{"activation": "swiglu", "norm_place": "pre", "rope_fraction": 1.0, "attn_scale": 0.0884, "init_std_qkv": 0.0202, "init_std_up": 0.0202, "init_std_down": 0.0, "lr": 0.00124, "beta2": 0.98, "weight_decay": 0.27, "grad_clip": 1.0, "doc_mask": true}
Each number is 128 + 24 x the weight over its row's rms, rounded and kept within 0 to 255. Layers, rows and columns count from 0. Numbers have three digits each. The size before them is the row's rms in percent of the matrix's.

# layer 2 attention query, 256x256, rms 0.037, rows 184-238, columns 0-127
092:129190153083102101132145127131127119116103124117149121152169099156141129153116127141150119156149076083092102147127096078110129092150103116103104125113130118118126122131112162125099119172130139156120140143155172075137139134127134137161124108103168134110149156144105188133127078096059126169100160146160134123146139159155156139135097174161142100146106110109132119141176133150117148127161
094:121127117113106110124137089184115132058121110117093107119135146135120060140139147114170110138149119121126125113107143161139154123161111075142122132111134114097156114108146140111135122152143110114141127138097114133120144128136128131095096155100161151134155133123104089123144164127138075126079135113082167141150115132145112149101119139128101140128098078141154158118150119112122114115129
099:165155119159112112131121120112109133105167169156118161146138135128147123132100106098135131115074116130123147096104164104130117076128084110119110109174134160134129159127125056109140123128124103107136144150128107105142145114110161157131096118142137136097143144150110149149111101106135137121095137125098101123144175138129122126131049181149130174171118148113117134096128143110165102107160
113:164111135154140124103121120080130143111121106139127148112114148124166128119178140129138118107110124088154147097105113155100135085117100065192112098120137176143158101108071141138095110101089145121114182146113181187142115115101113139131123162095122115136140154171134095138103173135124121156180110126124111132134093156142150150146110114119137137128101149111145132121110143138140109151124
097:092129158096084111112141076140144137118119117107131099125131127138122092110141163116162094153143149148141097128117110187116099160162115130160124144128161133103147129103130142147136117124155100132112141095096131107120150111115081080137082170148166135097181140124101109125142133108106125115139072133150164130149099105143070129126123109164113104107108089121097158088117111127070137153126
094:148148133106117104108131140149162158089124105099132099125167142181143098120118136072191123114142166164135121149116105177146099156151127127125134148139088081127136125115162174122116151163146121145140100127125130109113141088165093106106129132129152123127149131116119096102133100132130084110088115109144143155154107126138130149096138140139115117097102106137099136103123092109086113172141
082:123160117078141116126138133198102144101107072078139129116149134123151116130123154122148125179171125116158138151132128128094120145176126128139147129141124084120164124110138146127122138150127162093119120123094113129114150143131099117125111147095162150132148169100139091111122155151118096146127123121124157158135099157190106158121130130116103107119095097159134145087117091131107112130116
102:100088141161181138140116160148122107162129120140113122101120132099096143140083103144111153120140117117151108154150154127112145168137180115101136170128115108138133129142169122091133147114141172140125086128103090172113133165135135143114176095112117112146081149086152136133130175158141154138132145089121121119099134125122132123143172107093114129122184125155151117143109119129144131072105
102:107100128149124173128125168134073104156155132135184115120133093092078165171103136149095120128145115097125099156110151130088145129119139145094154152116103142161153148135162099139090180096096197138099087109129116170103122147098138161134151113098126153144117160146147176144116170155095133134127141142133136155105161143128121097159168138123129121129165166151159128138140110139142142095111
080:155119108126129117099140113085142144100182140149121130107151159129119102132154119098121110108086149128117127100112116167105110110128158143143094158144091164120148159115087118128140110119141085111123134121154109116180158086111145121124128099154143143069122091147134152177085100136127151161128110132157103133135132124101119108141097189168180152117106155131098133129121151124107122112156
113:136145130145131119182110140126088139132095155146126136137148109124125132161107163128161139145112079091078105116140114081142141072156173135120137108129134127126127111133108149138118141129116162129114146190142126139131113131133149162085142131088091108139136110154108198138133133124090135160108178140119128151102183130139157137125105182114150108181106139145163123143168116084128152105129
112:132099136125135143141129109099135151128152128131113134118118134121087136149185175141121116106108115164145111124111140156105142124127062086168137145116150126137141108112125108131167182093148101112160152124110149144151124125114114124125094200159118146146154128144083112110124119115137102117142107184062137144134115171111093110127112105151115202129141110117129142106122156146114105157129
111:089086118154156176134127138153130122118165105115123140108128146082134114125116111128134127131146118159162136149122170147150152186138111127131132182129134116141147127141175066082165160108170131102118122115094108103098149141130139139165145137153103158149107165074124082132131148165158114133131148123095120135104147100135099094150127110155101161105155116144143148135083125152138117111092
074:135099142155148146118113096093102095142191170143128135155106121118109136135120093182108162062116155118154143143136153127122131154091147108167120144098156153149100131158100092126190133067144093161122130127098105156136142139118138121141117119166106110169117108112156168149143124153143162124127120127122106110103129093102134102135144158150162145108188148143129105168126161112145116119139
095:137143116080088118097146079118139170082103118095120139141150142153142084095142128090168112148130167143141137109125107151134109124136111110117093087141131103119116117096115162132134121153153071138135118121118143109166123107177108123102091143155153119100170120143135109136146085098126123132108124135151154119171087114134122135112103137141128106131075076121101160123166117137116127148157
076:137160124135123116157121123163157162147107119110117112088125174104128074150122122088167107152155096143122152141099150110146120111171113116132150127174115094070140130127140119113127114192107183075128125144122125134071109152126116140117129142122101156125105167116111081085134126097130074136110157117081122154113134139161152141110132104102084120126128092080127119101125090096157137125119
100:116136113185173130154089161091098104136168157140120157126106108097160167121136103149112161107066109109154135123169150115161135129086125136119099164112144187164101100151116130093127117093129110170157170174136118131138125115137164147136146066154072090161081123119138137129095139143149126136124153152115075083122182122106123122114106144134133144175161178162170122168104135084145116129144
096:144162131142170162145113151078096139145152113161127130174100109125125184105081129154069141135087126119136144124150134098141130129080107158127143106112136152160079126163112124118122095101121122156141111132140195156092097171119146156129116117129109093152087110113133132130159135126132175126162140176132108090108118115114141151141119109129155147159158152135160115151129175126111144118103
083:128122152139104113073156127146105103160164177150136107136153106134122134092091111125122106132086135119120125154093102105112197116099115165097140098132114096138088099152120118149126132128124126172143103125131058099154128101123107168138143098123144128162135164097155180138129068104069137123089142135166141120095149108106103123129170126146143108092141154102135139139151090147138116125119
108:152166143123123076105150106161163177084122148098114127118172136165153094084124143113162093123136185148118147110103111167143112128141096120123095110142135112099117132107089139140139110163134092118117159141136121087157158107155113158112078156126149120125148152147133136129159065137135119135102128105138164136189122128124112122101119157164129136118097091121126125139148110147112123140161
092:162087133165161131103119168084145106111174152143114160124119110128148171119119101160090158076076136123164125116140139109131140134102126131134116131122108206178109114158085127116133108124141095149153140156123125113138126116114147135146129114145090106144087111132172143166129103134151148166148119131161077090126154110079137105135098144122158141128133150151161095152122153111136081119176
095:155154150096090088110155077127160134160085108096100117122158122162154105100136118108161086190143139116119123119106094127119134125151145110139111101169119102104121158100089129145129089166120119140112116113135147099163150127111112114119105125129164127105158120158121141141127081101118114138111106095142146131176112129146116145073160130129136096102084095100084118100169109162124139134136
094:137144129071103123138165083158117169114137116120150132104133159108097094155111122097127109165164136111102145099100107106094200104172134130116135138173089045085148138123136133144150118174097142106153082103129099131130152127091145139119110134102176159111167166162143152149108131092099132126095112126118166151141115140169103113122119136119137108112133115104100149092152104174131141098104
105:109122141128131104130109089152146147101134147124125130119156176178140120118159114131140103111119153147161146101111121186149089114150122113158060155122138121117146120080084117118151113158146091101120183144108114082151129138135134115133102171125150118121114149146103078120120154139151103143115111092123135134170117099132120151106112130184145153121113115139147146141118109127123112153155
094:119083092164184157121137116119101130134166182164164131114117112094139135173133093150097163078087093112125148135134157102138146145088144121161129143122124147157145108177103094118130141086120156142123142155084131149122112128118166134106121111139126133169098130128171135142133149163146148138155129152138106114147130096111173123166104151127126132148138139147170111151122128130152141078091
108:142091139138137117108133141111157161082137143120105147134125136158116134112141124137095132104084160132143132128134119151139116144108103110144090116107140174156111135106092116158141125132167069091143194122108133114165157120134104174135069179140125114120132134131126107123119122159142098144130094115147108135160126114119122146108124154161146173101089144119158130157120128133100121129125
098:154168147099101150116138108150100149124137096149160075131157157128092109156076131075132093156174105118125141113126122109096180088166143159125173129160122092085132137111146115145113127148102189088144079112118110146129115120118115133120108145104149117088182150148158121154140149099125151124138108125087176152140088129144139121120134117101108101119103110125080130087144106132117149134112
100:141134130114128108086110118181125155106147105100123173104132144154151106175109078114135130106156119097136209110138160139118147087138148135109107158131091124133145126104126135133123065155132136089120143143110121095130126144091130075107107141110157123119135147112138082113144143105162137173114100120144103124137126147122132100104101137127103150101092119125134145126127123159135124127144
103:140145160110106117118143121157127159071136110090146122145151135183103116130130131100142102142129170159132145090125091184127111113176067120136112096122121089110116146072097108142135120172133079104117134147139110089147145118161086120113093168129138135113145149143089103101131120123118101142089105112124157131165108130149103153099129150153128159144084104110093155120137113130116125122138
086:107138152169145139108108147142131122131156165113134154147117158137144145114133102125138146146138129113172165123157181127160117103137138108127079137126115125101140141142095150101148092146156110143130154127122147089142121132130122123171137102161132111098093108116141097104146129149176107118104091096153110101113169136094138144085109144145160173110163153122121137137097129129157123185175
082:085163159131134166141108128175103146128123135123137162127136155130126113166127138107104126136188120118157153103107141135132150106145162129141162163134129081133163126117160141157133128111087143106113135144137155126079119143128125114152144186090140123116114125122125090081150195139154087126089097107081132158109116159146178153103091127126125136097120131103114114106143120105152146147129
105:139101070156167133131102164112143089144150133149097161108110089101168151153142103169100155085103137121111101150152150102126129165086144131103123166119129140163116083168143131122136127104155130176158135128115125123101113114129154104166151104124135127163095094083155148150122142160107156126160148151106077099109161160080133086150127132154154124157139159165155089128104144131133109140139
101:123116072127151165143118151090124110161117137156112132128096096081141155150121123152105171111106108133120093169155145099117132165108157126108169114124117131132142111168145140126103148090136165163145100119110156168101083128137148130143144092117143130144115093079153155123136126140115156125159136173119127124118131135105137118157148117108140115140142128143144107137120152109120128120113
094:187098125140101101073127155127164137151111159079131118087131121153101117114114123104141122122115124147105097118114139104075135124110126080137127112173068147146109169150129115108132124148124136133143109090108117132150150136101124112111089094151106124093135124138134170137160067120120120129143120133156125106117161117106116108104123127156140137122132122142129113133140133145139139087139
081:164149142085134136142134129120112149157100141128129073125140130147132113159121166100129147115121099120100124113096168061129164116157113125146153121146081123114075133185099097109133148173126130130113063117158071102130104131119131140141144107144090112110126136134144135142152122098098096092122122119168148158091089104136136152094087136133162127149148111143095098119125106168145119099124
103:101136155149153130123127096153062115127147167115151117143157137125096117129139118153101136096160115132128133142101162147155136144112158127106130172102101119119131136116120125126173114123160091156133135135114097107171134121152144144154128134161101107137101110127117137156154145148170102127108073074129124123132173091099136145079138115177152165108125086134135115099127115098112149157131
109:122140150111106088099133152126134118150136101159110110137135177109130109091163135129105115132166105131140077154147108134120127171147167161125121112110166125077131142110154130173068135079098136162139084105106147157151119164171130156132131135122154119141119137131160123123110120139155177121157125124109141104172117123128095146125175116113108069148110083121140141105139136143117124141108
081:148117103108145123130133144113139103122129147148103138155117114084155112093104157161092152122157116136109056155119157106117122153094146184090150114141082150131091121136151144150121144085139161160107120104129150149122110107151159179109133111137153115155103083115159147141106152155140141115114168142144090109133170130119129106128144078144159090136146126147178102093121129079124132119136
097:161137122135132130126093137149147091114154127111152159120124170157140135119118096112112130134109135112162168101128141129110125093117144128136127136126105135123117163135123105095152100188136127127117128143113081066151133158075141104159128080122099118110095146096143148112124104126146137121135133086191117093096152108090104141104126151143134189137159144140112139161105117168155129157170
084:107119079108157117128128094133089092130123116151114149120108129123158095136152110170135164141155124154140145142152141136161134162126188178124135151105160127113154109099137195142127091090129129161140119122113131166164111131134152089139134106094161155174143083091131133131125164128171138134134115162125097107159113146134108132145117106136169104152119099177132140132136143101138127171114
092:106156097119150155155141125106072129103145110150118118151154139108144122135091104156106138101141087107133142159117140121133127136120143155147137142112129119165154122148154145139122142070121168155121108127104176135086109144147156123127144132076165139154142123126157088131120157126129163164114150163101131130141119132164160144170129099136143101156121125141140117095107175096103136089068
093:175115105096096101126135123113170135140115126104114120081147107122123122152187128134150134115093142124078085134157099123098113146127115143145095134136132131105116152135116080100128157120162102102153122112139110132115128095131116127115100117137115144123134156111139157164105067116102168156173126140150124126166103140121101117168111141111112137144105084125128117143132114195130142099094
091:146117104106162097106130133133135087111143101115121154103128109143173121131159144160111172106155140147093103165120126151127109161129139158101135167103144150136155119101146157148133101122162105162135121114124126121141111113159136087156138143153147148130147102096155166134108126130115156111129102144162103150146129154136108136118110112173137127138102088177126115098117172160099108135155
093:107117117140149130093125088157109127102136129108108145139094139143146098126122114159125130117161151144142181144154127152149130142136133118091121130117153089121126102096150133149138088118152101131147161149126145126145109124198121085152119154090158145154148108085134092108134149148144128122083128117119126153150122158136143135121146098167126144114093086151159143127116125097102092184135
095:126116141127135114073093079140125111124118128109128144109123157127102122180134096118105150091140105087148174130157143117153130109111176144127115174095120152143142138123110116157127070127113128111131181136136118154169115138064146080136126135094139117147116128120160109144132149166163131153131088126148113113105130128114146111116073133129145125113126125134088161149106133137121123159153
082:160114093129098120123120174100152113127112103167105118144130108105172125119148126115119122130142120118105092172141129120106115123090169173110154151156163122126142114164154116141113124074144154173129087091135122135101126121132134147136137110088154150161116142102162151117100155127084177124151160172125105121130140115132162114167169102101133081128104134120149098075148146121106102109144
093:093104094118173119149122122128127073144137121145095143140116081113147118148173125169125174104140143133134097164125145130164125184111132135090152194113144116130156091153127175104189137102176113169132133120124127151132120102185152112123155138168138119136130100115132171166133132153089153113111114149119115140130156129108116082127118111183160120127135096149135083135134138127118142164125
086:126138117107110113138116110110130137091124089150148140137150145135172130093089140155129142149115124099127105129159132139141117114137130144179114075121162165117121121102158165191106111103113136099135136113112157147142142123141147143163132136080158132156151126106150076112111149102127149168159117119113144125145065115169152144152131153139160116141086123103144143111126179089104121128115
099:124115091122147143142112161098129094145139112151111131116121079077155139149131123161099155105119104122123107171146153113123115167113145139120139142086135132170149096156160137124108161073133173161147093109122166136101098153119147117165153111080144141164120114095174140145093142151127151137149128172119098136120131152113145108164140098107142097132133152139144106113113150148110109099097
092:152124102160114122135111092143087152130117145119136095114148157132105089169102115126128155110122105129126172088114151083149177087094149119156133139145089111106132147161115110108195108145111126096147101117116100123139117133070158124098111130153109131136136128125147124128171120115150116115121063149138125141115125110123148118125053118138134126111131117117095122180148113121140154113085
105:179148116106096165113116156088114161142127126146145089139138150123151119128089112090106115148114093113132099131090153080122126118110154141155159106138110131107124159181137126136088113109075175169116084091116162145089100133074167125146126107095142108115113132145185125105106137111119157119173142123155121110107096111143166142129115094092144064123117134103125109096136139149124122108123
079:146124076115139122138131142117086100157127132157105113148146104121163090120133114144131131135119149112096069142098147122141118159106144163127142125148124113125126102140157123156124141093144130174122080086119122136130114120164120178151188111117143124147141143089139135123112139118093134119172146135129105118139125111128141107157163102145118081128103135166142095090140129119107113120102
096:141110088119168122096120118154114061106127119144104188126130132112143131139110106165118156108145121117141134155155166134121143157119175123090120158114147107138145102114163153128166091130166129163148147117102127117137130114144162082154141105115153136136122093075143129129115147130168181129111111126114089107130166158126143109104111108157135147128106115156151114136108160127117124172135
110:111129136115127141155125116126138118076103105109136161118126097148126152163150120133143134102110145126105127119162094133117117127158089114090106147108126097135146112092108139120153130148156083106153179146159134091069106105157111098150124150139137165129106100115085119143128157077097119140088137142078153170129125157154137140133124138143137183149140131100144121105118153117133126142127
105:116118111084132120127131088094144146133098114126124136099134133108106114195199144111127130123103101132126140130132081120106123133169112144146119147123127137123215155123123106107107170103119101061130129159131144159132117140095125087071107149142137173128143153173103122158134119130099149175140108173090177165172081136138134148185088174109111138154109089107104131136152139132122133080097
# layer 2 attention key, 256x256, rms 0.0367, rows 184-237, columns 0-127
099:120113142143162143167140141140094147107179115112119160151092097145142111128103112176075167102097128108176133172118097174138094123135101120092149130125133130150158107110120121121113164117137151158113143148089095133129131141114115088130142096114142159152166150118140172151139128123109147158136110137129170120149127146153124115179170102126147154113138145135128120131077159155099137132074
083:126133082132122091104150109097155145125114139104111169129160145125122129114147148102120125115111126096118117096144145127097103100140095113167127106166149098138131154121081053111144123135142113113121112116154067054156151093136104132102119113144139128086150166143114090107164114149143115163129101115112118131165082130132121126125132120128133098078112109140126072123109144165125109101160
099:092129101133131100119107112111101086122126151146134144143163152104134132152126116154126152114088157097122141117134189101142163173158130102123132137121135137115105097106108159110148118164146123105183132110103097099154118116115142153150131122182100085105098105138105091094097182114130111152087101131112137123121121099150112099062167082149154169120149147130147105136111137179135082164112
101:148118104105105143107140140130119130143151139138129137077121114130129137144115119108141123133086118153140145140136118118087122090145137107119167120126121157137109123140112157089147167122120189071146081119146097098117118098137124145137121125121170099116141136118173100096118105089116165155127135158114100110162106161131113092074150124095109115080112129111178099086083106151167100109120
110:145117114134115114145156107122112130109177109154094143140093105163115089099100098108133163131133132133163163144085096153174124102112150119177148125130107116132130116135102161122154106121134144113072102140119075138133110133121120088070131150097130132149168134112137129166158107121139142158115099173122143167155138134141100135161130138098148109152103083119136123141131156149112115103078
084:147102123149104094136120139118161181108140123082146164113123184136123118106131154108145071144103121139142126091142121142106124092131078139153085089178123111132126171117091087105151130175140108102107158101139066105144165100135129122101086138136103137081115178151139091105118117114171096132133114118147109117137103113114144127120111099142136142075117110141132072102112112156140125138141
074:124137126100127095118125154125172159132133128099142167092133146117070137115135168091146127145123125168129116081166108150122139095150064136156093115171127111140136172129089097140129138157160134082112170107146106083142164099106116121139112150098142118118139175136117088098145098113151105106144144111163113120129100136113157159116099132145110110085097116123134111135109110176140128104163
100:112141158168108123114171147125124122123105156169133100127143117107100147145155109110136155087185113085090104125177153130128084134143139142143098141137127152102140153130147101189107101123091102161142169131162183171107149148096116142166144125115123133136097109140086141121129138137112122113130154139128144147087132119111128157142109172139110126197163139107060173161159134081141157086184
092:096143150135156130154136146113105107108122151133111063155124108143108158142170106176101150126150103079129071151180170135167095150121134172071117153106114149114166105143148124161084135143113141152154121151142164168130122131118114142148166132102131108159102067127116201143122176136098134110151145136132156122109098091137117136137133119143135149173179140133119144131129128096105128112136
088:138129110089118157136151120147076165102185129125081112123138140102149111102120131106090110109101129068149161122046118112121133138141122110114150145117113132144115115087079148088115074139106116104170070159159128144143112129132112111147138114139101134103142120120137128172154114124148126182129093170092130148111132128135098127123173155102112124116128133094111111091092122161172106150074
098:110111113156137173133126147131115121130116142115120128133138080097133140150138122202084149097102125133169099148208164127088112129122123124104145168096156141167143125107117102163107160135141126104178149121124126091147119108121087115184171098114145136129151121127141155103119148142101112153151107134138128101127124114163139121132152084144159139125137168134132102127104146156120091099118
120:112103136098089131150128101129142141141129132099107088115129132146073130140124139099146102143098132202131130084095127167140177110111163125109153118098140143103121146132107124128126157090127109142097116150113092149139100149137118131083131153084145117147151145088083122130120083094124124117166145126088179172131121116133128135125165117073078124113101123145157136106082104136158090129106
109:085174151135106082131119126112143110145087167135131114128174150110111138139144117115134121132172152071099132079153143138155113149127164188144068136149104120104146158113133140183121103141134095152117144133162185163134153145113149157124125139119126123140123140140090130135142140124117104116103131112121140157115128138118117125120123159166100136171133118120090171165182117100136142147157
071:105156166108141128130118132150099107117132140160098100152088097173162135110117095158109148128122160111117107153135125118193125155114162132098144181080092136126104087133160194095114101119122167169148128159151186133120092177136150142127135119141115104152105102103146164162124123139098168151110142139119144150110142114135095074112175140110115135178123121106144144130139152087115148153128
095:182105114119139113114118102127143149124138109103124163110089157138126113106114140079130122131100112169150154125068092140107147088117107115168140095147133110129119144116105100080152145139130121101153138124123076082141148116147142131091123125124132136093137159158154107131133120143150142136124111101125086108158089161124134159101127106141165109074134110116149094114115148152116103122131
076:137105119146120107136136151108175115145103131134139184098158151119148130151142128106134097142117130117103147093159143126115151122148102095167076112174177113085136144155136093101138141116142125095142155081121131117124175104132124158115138140132128107134109185153148080060102142104113103110145152072132063132141101171121170130092092116163159098045123137130105099145130100151153109115153
106:115114140105113169110087137155143109138088137155166064116144139099122115148123133166164097150135115167090119130122148093112129155114148166119125160099127121109147133126176150165126154109133109152162153097135139148113116104132139151155138123155132117139138124117111128143087144130139075088135127086140108137104135147106155153088137114151122087144112132124116172148125088100138160129142
090:122145167106148154118119116141087112186132131157134075165100100180157146109122089172127135157142141147150124153096114135160110146123204127100180133070095166117141118143137173132142145093112138132104137195110137128130081134137129121120115113105137107149126128121131154180124134168102159115118124181121133138137148150142106114164139128120128117177143148112149142130140119105115164114130
099:135127097132133118133155128119118132117160138119114124163070113167143156119106110137110134138119125112193162155095118116149120153150123126130168110159130125121145134134073162104134110137097130093111091151152072113168099121129090107119133107143116127104162088116150183137147124095117128156100098157123133157159126105167106130124114108128146168159185165173147121117126136153096108108094
091:120130122137118097134145135133157145106137095087119188118129160105146131106108139097135115144114163117146143113124113134112114112109105107140088108152156088151114123078117130103153122141135097122149130086139092096147160102159131163093076173129143134088141138143142063105122132131139117163141116083120084095165121125134122131089158121158147138056118112145140097119110154189125096130101
085:147138159106129141120143120138122108144137114127119091157096102164164118112113112162125148145132110174159156159107098113162131121152176131119197132091131140130130104143124154107146133089110140123143104157129099137158072163139156140110155123127150101133163086129164131151132128155140157147124127168118108132164146100166103133157149118102143124121137160124137131105087125134118094146131
095:160125128139116125132136098126142152166200099105107190110120147121153091108092123080113140114095150127156129137131105154092136080150077101166161095175129128137117129096100116099156137121105146076126132116108094101164143096141108127095074112126125172118165166133148097124141080113158146170133100149133123110150138151135103147134144115133146127085105126153132096099111173149134117125114
119:130125074117114110135192149095129158104163164120106150117103148129130133128114121087102153102098144079154139117140130122143141106144078123156149109175129106128151145114081111126119085143114103084129088122172088116169135097098072105097116132148123145114140117145109137131163114084128104181126104165121141159144123127131114109136104134128133139130127128116079117110136161164144094095112
085:142102116100122115093127117132132129123112121115119154115148148134137101127130132081174121153139180130105138111136112129116137100127142157160083128140132117155109119109098120134161135141152079113153154072159133115129136101152118161107085151158146116079095155122102042112085097135147101129108158094117087114146132150090137138105139125146129092078070075122135121135106119167145153141148
072:146122082117130144103192122091112112138121158140094060173086074123139122091109106127125162110141125118167139178097099103169149133139166135104187156092139140099146118145092160141105114118100116139119089148141113134143058099137100110152147131103153108133139047109136135147123140141123132167125101149120130150108155091117129134150123118118130138162144144107133122085121107123152088159114
129:156124161098119115119161112130126140115163075124128131134093143156146127071090122101174129155125135202141164130091071148163143127145151148123160093145133138135090123118087180097166126126107133105121103120125066138146121138166163159085102154131153099109129121106146091139134098116148157149120148118151135114186140112146115167123148145092104114089083125130159146112098121129121100138118
096:114132084133092104115173153093125174088123159112138112140135141134110162156129111094098121097115103099147135107163146136112124123129108123128136114167118095136166162107094100134112098159121143103148060112163123121166126117100092102167167125130127149087124109144121159107153159112132093155167116144124156143132107109104127143129146140128125151127173135118121088102136130168134111142110
105:122128053091142136083194159110147104140097169122132141108127123127115139123162168094161183094142171112105156121132097117129094120144092156141114110193135101152118156111117108124123112158136112109141110109173133096142114086129117132126132123204175118093119121144143087092141131137107110138111125146115096137108127154105125108091094161177107118152118104105078125161149105173138136116150
073:144120126119114090099119144134167164116117127102116178090152194124108145147119131095163085123116131134105140091141111132122158110122106142140065093176138118142145163119066116103143139151159122110140136112171115109133181125122160138123106129111124127086087176109127109136106123105131107128137120081149104134155056124127161118079128119126149116104106109107140109128113147177133145135146
111:101135138156175144114079135174131111168117115145142150092173133095140145164146131177120137128141159102087143127161169117090116139105127094146092160155101114154107098124157115134139128140164147152168172110102180108095155120144145120115122128150100126130092190130134072128128138168124138104117148125111086106133133161108147105105154130139128121118120112107131129152122108124139163133162
120:114130112132148145116123149127121122123088159111137116122167158097118134145155147126147120100146157116066114112181160133113117173109116168125074149158078107141138138135138093178086119118170104137121151086155185137118142114139128108155130147162148134128093150092130081100131158120120108104133151111103094130090134133099164111119147140148112131153119099119123127133122088136142167143156
078:111130157124136126139146113136093090143110129149145069152098083159121088138124132158125163151136119141168135170082136109164131159141181132096187149063163139086108096150138151141155161094105135173115120154097133140162077142161131133120148126149132146152164105133143172158124165156130137137105129139090150175135133132153104135130132112098148128146188157144103106103150118115117114138134
075:140158169135122095140171118104105118114110144160136076172067102152132144129110095144107101110124087184164145152068114128177159151141163133106187140083160144092126130175146160113112151117070148153098074145115124137147102144126142126153151122114122112137171062153130170169132155153106116109132112124112144157122102130148146124137131108079154122145180140156112117114140110080123093137108
118:138091126152116099150183095129140152107190148105115158131123128132149094082112130120104162122086131106161119143124128165165169080152102095138154093157157158126095125108104125119152112135095137112131112133119102161168113151123112106089093126133116133132150110129130147120151102094132156158101101140106161162141159118155094118139127134142134176099124131133120144107143160156140084107091
082:128108106144145117108149159141154137115148160101107172122146140107134124149117138113086142130076122082178098149172124155114116112132127139130112182156104122134164161108119080138117111106109096135131150133122127160158174118093078108118102124091131173140152123096107127094173118085139141177087110167130144136138115125128139122175096130135158218134150115131080152118133146167132109096105
093:133142112112175101112112103146097083102104128161113135119146138124147120155153152135118151130154133117103169116100104146091180128109163114142109181108137089143074077127114153104119102156131081158171121090110095100135149125145120116176138153125107124132103126112108112088114140144144128104142138137136146121127180145097131171079186153127119146138113098126168119125121084136135140169164
116:152148185129095092095132142127090144126111135134125138151089111111143115130172141132113124074174107172103142153121125101123120133116119141119113110122120120142148122119147121162111124143104112165100142131118172151111148162138118159163142151150143151114104103151152162127100134176124114084143157129116135108100153151100126176095093157132142094157145135153110150140213133073122142144178
080:123139153119117103151148107131105123106100118131134116166096111127144148106130146137099102107124058163135128149086104140148153142099146144128151142079153135126129115106132141177108124094060119133104099099094103139140137198116136150156160168113130149163139066134121152101117161128131093104154129140118148163116155118127143164122139110119148120144155128146144164072135143109115101132135
096:102121130144166142129092149152116109138160143134108181109157126125139140120133131157133155137133161081136136154185133121121101091131124104155113135170105139153127116124127127121152089171155178113165168151129130109122157116129137120102100125143098143118101151098121113138123088123109152142100146140145097107147154132119100117113097168157117152123108140127139145191127139181142177118144
072:144152117088173120091136108099151122153109147167106122140098056138149123131091124133090150143161120151162136149069087116117162148135119101144158131112172114100105111177135150097138149114107144134121119132109120108125059131129113126129148158129125123138157135156150142114137117150123110076161128116139100141122141145093132159114105135149117113154124112136172122159153137091096153151152
079:135184116109102138128152139118078131158120156126124076160096113171152152138101094107105107105141119168138155142073085115155116153119166185099172114087134136117137116148114149116124144099088081130108087159161128117127074128127098154155138146128150109130144099155142156132143151145118132146155140145109131155114117113130134132092142095122107121137132137115167075081151090101120099150140
094:159093140153084098135162132125144140121155112129125103128104127140131135134118123124154132126151129099150126137109108097149097087170100149120152082131183168120123139130118144129130158122095123144082140163134148164115151131091137136117105097107137123112145086157109170161121074138116154139100112135149160160136098146149082096121066124135145133123124137093056172117172171123122091107121
077:145145144088117088138146121117099128152114120147127114129077122132104105130104170093132156128164105124121139131052087108083134129134140159146146134060162132105108139149148171121149137121109077148131102133118155092135128148109158161148161093105113157113124113142127132141103120183160116116077131112147156135139160123123099127115104144098146120149135118133096136147169142105091128123180
091:113130135127146110131109113103125091138080122136144121139117108132139147134116154138159121126165126177114145130088113112133151178117134117145168122106170087099078069180137158095134183142153142126146089108103122098119058145158163146133149146145107112147128146140155120107126160168133104107139128076121104103130102110125142123081135112159125087109159111151165099125118125128110136140149
093:140097094077154174081135127114140110156130121140112124124113105118148132108162169119165172139158155129115162131115112112143111129149112138134129124157143117142110153143129110115134152149148141141136124079134124137148076088127118142104135122166167147115113124108146113119153091145129134096114116148146109133113175147121120135130129155154082128156089105113120154149123084147134144156156
075:134158142112093131154131131084125127110124173099133113176079073117136130106108131129095122112139098168158137159083100092159120138151129180134152112085155143112112137131138146143105123116087091141108095135100128140142110137110115125138137122126164140122130090147125176137140157146113132137108116143131140153127142103141110121144113108125146160145185162144103125090187171111111106135142
085:101128146126134124166121086123115094141102112175116079145096108135119101142116136125124118126140116128166129128079129126110175169108147131118163174047186121098087081151133146132115169106118107181127107134097119129114068157117137153130146116110105116151166107140112112151098144140158103109147105121107144154128131117142144125119161118099101107122122114114133095136131136098130084156125
083:141137143082099106098086147124118135128098143125150141138077115149153133150099110130132105146168049188139136127111089109131110141142166131134156107143099120086149146154134154125121124153121171071134065124145104069134096107130137137150148135127147103103130118152179167135138150142148111105172119112131098111142115136114125148085128106140128059103126119134169098077135119091108145131189
088:161158165107085090128172116113129117147139137131140096165079103166137114125097111117127122121132107163169132165070093130157134116145162146119191100090157134094138152141104156130140126085071107133104089163137132153124124166138150136118163131117140133136165082147128186162154128126113139142114111143109155152138109118162098137144127154079118130154143152129107113096146132083110098132119
100:120094071136154132133171123114174128137174155138101146158120113130154109132099130098111172114110158089151130114126134158153168114158102106137151150190126100136123130137103115095143117122131122107147072094138103137177090108119065095117099138138117103138150112123131122083138136103114113171147097140119131165129135137116122112133112126179107174110094097119167128126138112157143092150095
095:168125122142126124117170148105106148127140145105110142159122140129151118093120117106077167099120105103149106164121098153150107131162115144093143125145081126145152144112122083135080124121097100104112080120154117131165157119114070108154108133137151163118130089123156152108152185098124171137095125174127126139122149130129146126167113116136142188146163168148121115086157139167104108107134
081:111141129120096106143142137130126118097097146138154125169079130130152127122105132138101122109131088110153115139104106136163129133146133137140167135105116142098140113121168149124121137134058092141106096147132114114137112168112115136162148140105112095158126087144132166131120178145115107154140115119129155148118129099139121128113131103133179164136176134166145103090164169112108095141124
086:104143132108149141123141099109105087146113177141147098156102102160108114154114129120131141129134137137136151141085120123161168131147165096158197133112183134076065075160126146105130163127114143139134122130098109106128047131136121128126121116152134132163170095171137137089135142179128117099160107098125111158135154129132116114049134130160118075119138119138127104122133137092109152172155
115:115118102120135114119099122128134112161093099120156101093144131151089150203127094118158111152131131133119148105101110097116138161144145147131126109086162126095099128143103152108133147122131101137134142131140142124119134123138161129131131090107119109114124142148110121130124121140148162135137121109109126132157079183165146065099141125115117078118112106084096084138086146132132151116142